Part of a small language model's weights.
Size: 10 layers, 11 heads of 64, MLP 4224 tanh GELU, 89.2M parameters.
Each number is 500 + 50 x the weight over the matrix's rms, rounded and kept within 0 to 999. Layers, rows and columns count from 0. Numbers have three digits each.

# v: layer 3 attention value, 704x704, rms 0.0202, rows 380-383, columns 528-615
# o: layer 3 attention output (transposed), 704x704, rms 0.0225, rows 380-383, columns 528-615
# q: layer 3 attention query, 704x704, rms 0.0278, rows 384-394, columns 528-615
# k: layer 3 attention key, 704x704, rms 0.0245, rows 384-394, columns 528-615
v380:479573562528561511542496443540583488550535437464487437408478476534535475625522478511512525412479557411468494600463498617565449550518529488463497564437466510597420468499488582503438480539536508515514551526504532465479507492502435597490477600512510423572512494479507
o380:403475491510441480489479491480464607503523535487485467539486562373505466496513597564466513519506533581490493355497592455468513543490576456579432445407508516531547495510518449620522464407550475551475425526480521488483536519465508505552499464537501531465499562484446
v381:399555443575509400561589479553508417548530449486467579528471431484551475504453472503387455463389568599551566507562565520464419499422561487538518537467486582558475362364504492465584466547447471422522547480504649437519599505421434493607491496571528467474524527476500
o381:705521405517474578576471566423502635499518518485501464467507462443511438524628472499527491527589513419437558545446505612624528520449450468531543492539535474569635511489597442453457443417557469500457446555534476380464578477441561481499581465429517444491491509398517
v382:417521428500578507481572515525578513518539381419587502551464526424422459567436530518478570470540496538466455512454512515473452486474559495406478472511451498619453562577554446600443459552455522470557610536457576499548507460493448393515562485485570538535421478579480
o382:584424498516439533491557546533622487505467575576454603461509455537452487492509472521553510578443570484525556480515569483577491528612434527580475538561528509438466433573376484519532452488461460488515396466545461540515326576435523449484426494546435491510583612518515
v383:574513514421410568514451417445475436463574550464494500547437496377489479539576466496421528555468547545518543587560459494493544511541529470534519372480570482449540497535480461437439497449473462509498474494473583501552458454531518451434539398517465530496449419443573
o383:405470471485576465474455467517564484482366487509486509528472420524479555409377581520460557489507555573541454402495421402559484505559594553517442513470409525457520528468524449581594618489482492508546506496498489542417549558508438534513474492522417536413580674543455
q384:478514448464513486512483543502510526483498511439478473551531538534525522519432473462506479448461398348447528510526414495524530494461457489533339561497414544484414553447478526532446426512540467533556530497563439462468434575475533475482548572424449555539546504568491
k384:478443442515559534506508544511448533556454506353491517467560577545444525463462531521478463432521371514509504521603504512518590567407565512468349565502423512474452573543541447450512463516512456480460537469400465394388445564538511480483525508486511575539586404425492
q385:478427468507506532477449438543538569499454519463552495484513533478566475419502500527493420430570406513526493563481468389514380459486511581556551431553574442469581416487509535553527408498431437478439442506498455557516500445489486626537436485485604539526460415519594
k385:457480520445524459502504483493580599508497499475525545477488538425546433397519522509538518504576477521515483555541487449598454520585492528506496502562439400478623493525426457506542484476417513455461493503513518558558494459502443515545433504498541464533490416558578
q386:551445517528538476473501540562429587459499499526453448475499453520512543516488556476531456493617484523470512557409444429539586464474468458469475553532481440509498525517553483477491468589424317454508503491484474505501536515423540541475397536508620516554516406533552
k386:527436477570515553481507535607467561459571525448462380445492490520513446531526504459493369438525430548510405499486469488544492465564421540539408491603397499538552469476485601505451423501442489505513355495437414557516497520447591619553414547485616542472467439518594
q387:467423493532485532532449517485474537418467476364518526448407567622573429470514492476447515456525570442471435513552471615528540390366558476602423515493479513532444460574619440439473462519539426440400495464489510380508352505456497505489511523428557535505519408543473
k387:449453441401465464548403492517485562429455536478489510417442556607542451549512516472512483445551609410511420502573434522582538388417548481601493555534492474543454482559554506442520475578540543454367515502434472352570365526512483564598402532419474544538547476553535
q388:557497554457499461525518633497476539522388514469385475555565446460595504545543509512564432496457467451472499516526520474502521484493528510401643539504556576512427478440541595516461462535532527568445453462490536395538574521448475484565544534520529434470503495611516
k388:515521569439455514593560613374423498599398531524421496501529503470534501492511533495517446486464501527503496434549504403518512434482514467463456514515513546470420532515492530527562369570499512487473459536412469422467552549484491467518465533451545561509511529564500
q389:468488491486446506466504426515458501484586525552471502460526500459511511468501490509568538599440500560542512521426499507374509597575544566411565442480513433453514491449531468490508565487523423453530572503434469587506652581585523549604514448551540453480461523516459
k389:482515433540472500443523517467494513463607527567454420490562451457474490421544427520505499562483489542569483469391515524454491568610495618472587443545516468450584500534598503522499556498506430447554490481589508669468598483492517520479548539507513457453517547539485
q390:505508527504503601627468601424573503516533512512551517453445508542454534591571497488528515490497547503527537472404524586548533610499463490404451567498543504491504514465507510513460580431549489479532481510508496474507490433433480576454472526562519446612411619545443
k390:480468579511487567537465592429435458487593511474499469503505502571500525602549516499454475521493532494454445475384526552459593541437504446458488522475534589452546463383497553554467501466523411481452486581518512486525447409441524584450459502577534377610521593538494
q391:439532458418531506540528601588495531462470454502429472545452473340510535442455519487529473395551511417430507514556452507487470660522500565463520474567501549531528388506463546463427432453451551568594427493471563550522481515447499464602608533449495450452510415490537
k391:400537512401559583462520501480498448502470405469541541615490465371470513450450466520536481443581491465458555560539509510522551590405541456396465519572518457471503446549442514461415472415412529476570511535504433453450508457542517434536580406429424449447561346373512
q392:475438499593499542536505566559476435433469502396499472553457444584668436442539503469485503525535495455437398534589458543612532450462580560594497480455532545549469460498519456480431436522482499420417405479462497499535443524433498495509492536448548509517577470552469
k392:497460425448425587498428503555433506529405516442543519567496539543573488533504501493562491417506524448475509489543388426569527474449504492597479530499487580569461507517472445502463424515505492498473456499424424402503409582468436471554464484375446579466544466591548
q393:479528504564527543535444546421475545373451473431461510537455479490651457495587535467528486476563569516373410460464447538506558503501506437536497517518595495503373513468523478472374472490503500431460442463405574545530459435440597478573489508530485481542533452522545
k393:452519470525420485547437615431482539460490534472397492458502518490535489576413590466595471439469562462477505482467461452442534500520453462520507474521597545512438546565473539531463449580517493486512534549499497461512510489400559530480445480433510461528538474548536
q394:511463524473488506528539472524504463589629496632509484377515495401407496550501511480575448416435484486615483533489474430492558560578471545464552512626437649463473512467524582452571523446526531560520494487581483485488646493509465475486472520613488502487430563487477
k394:523484561490485542467622458421491501593569443561639430519498520453462512477550494523414488463437524552531461449462442488432515572600470505427422426611466553452415520525529496449486440370507473576501514472501418549398560444515540587542511519649504467448476501414531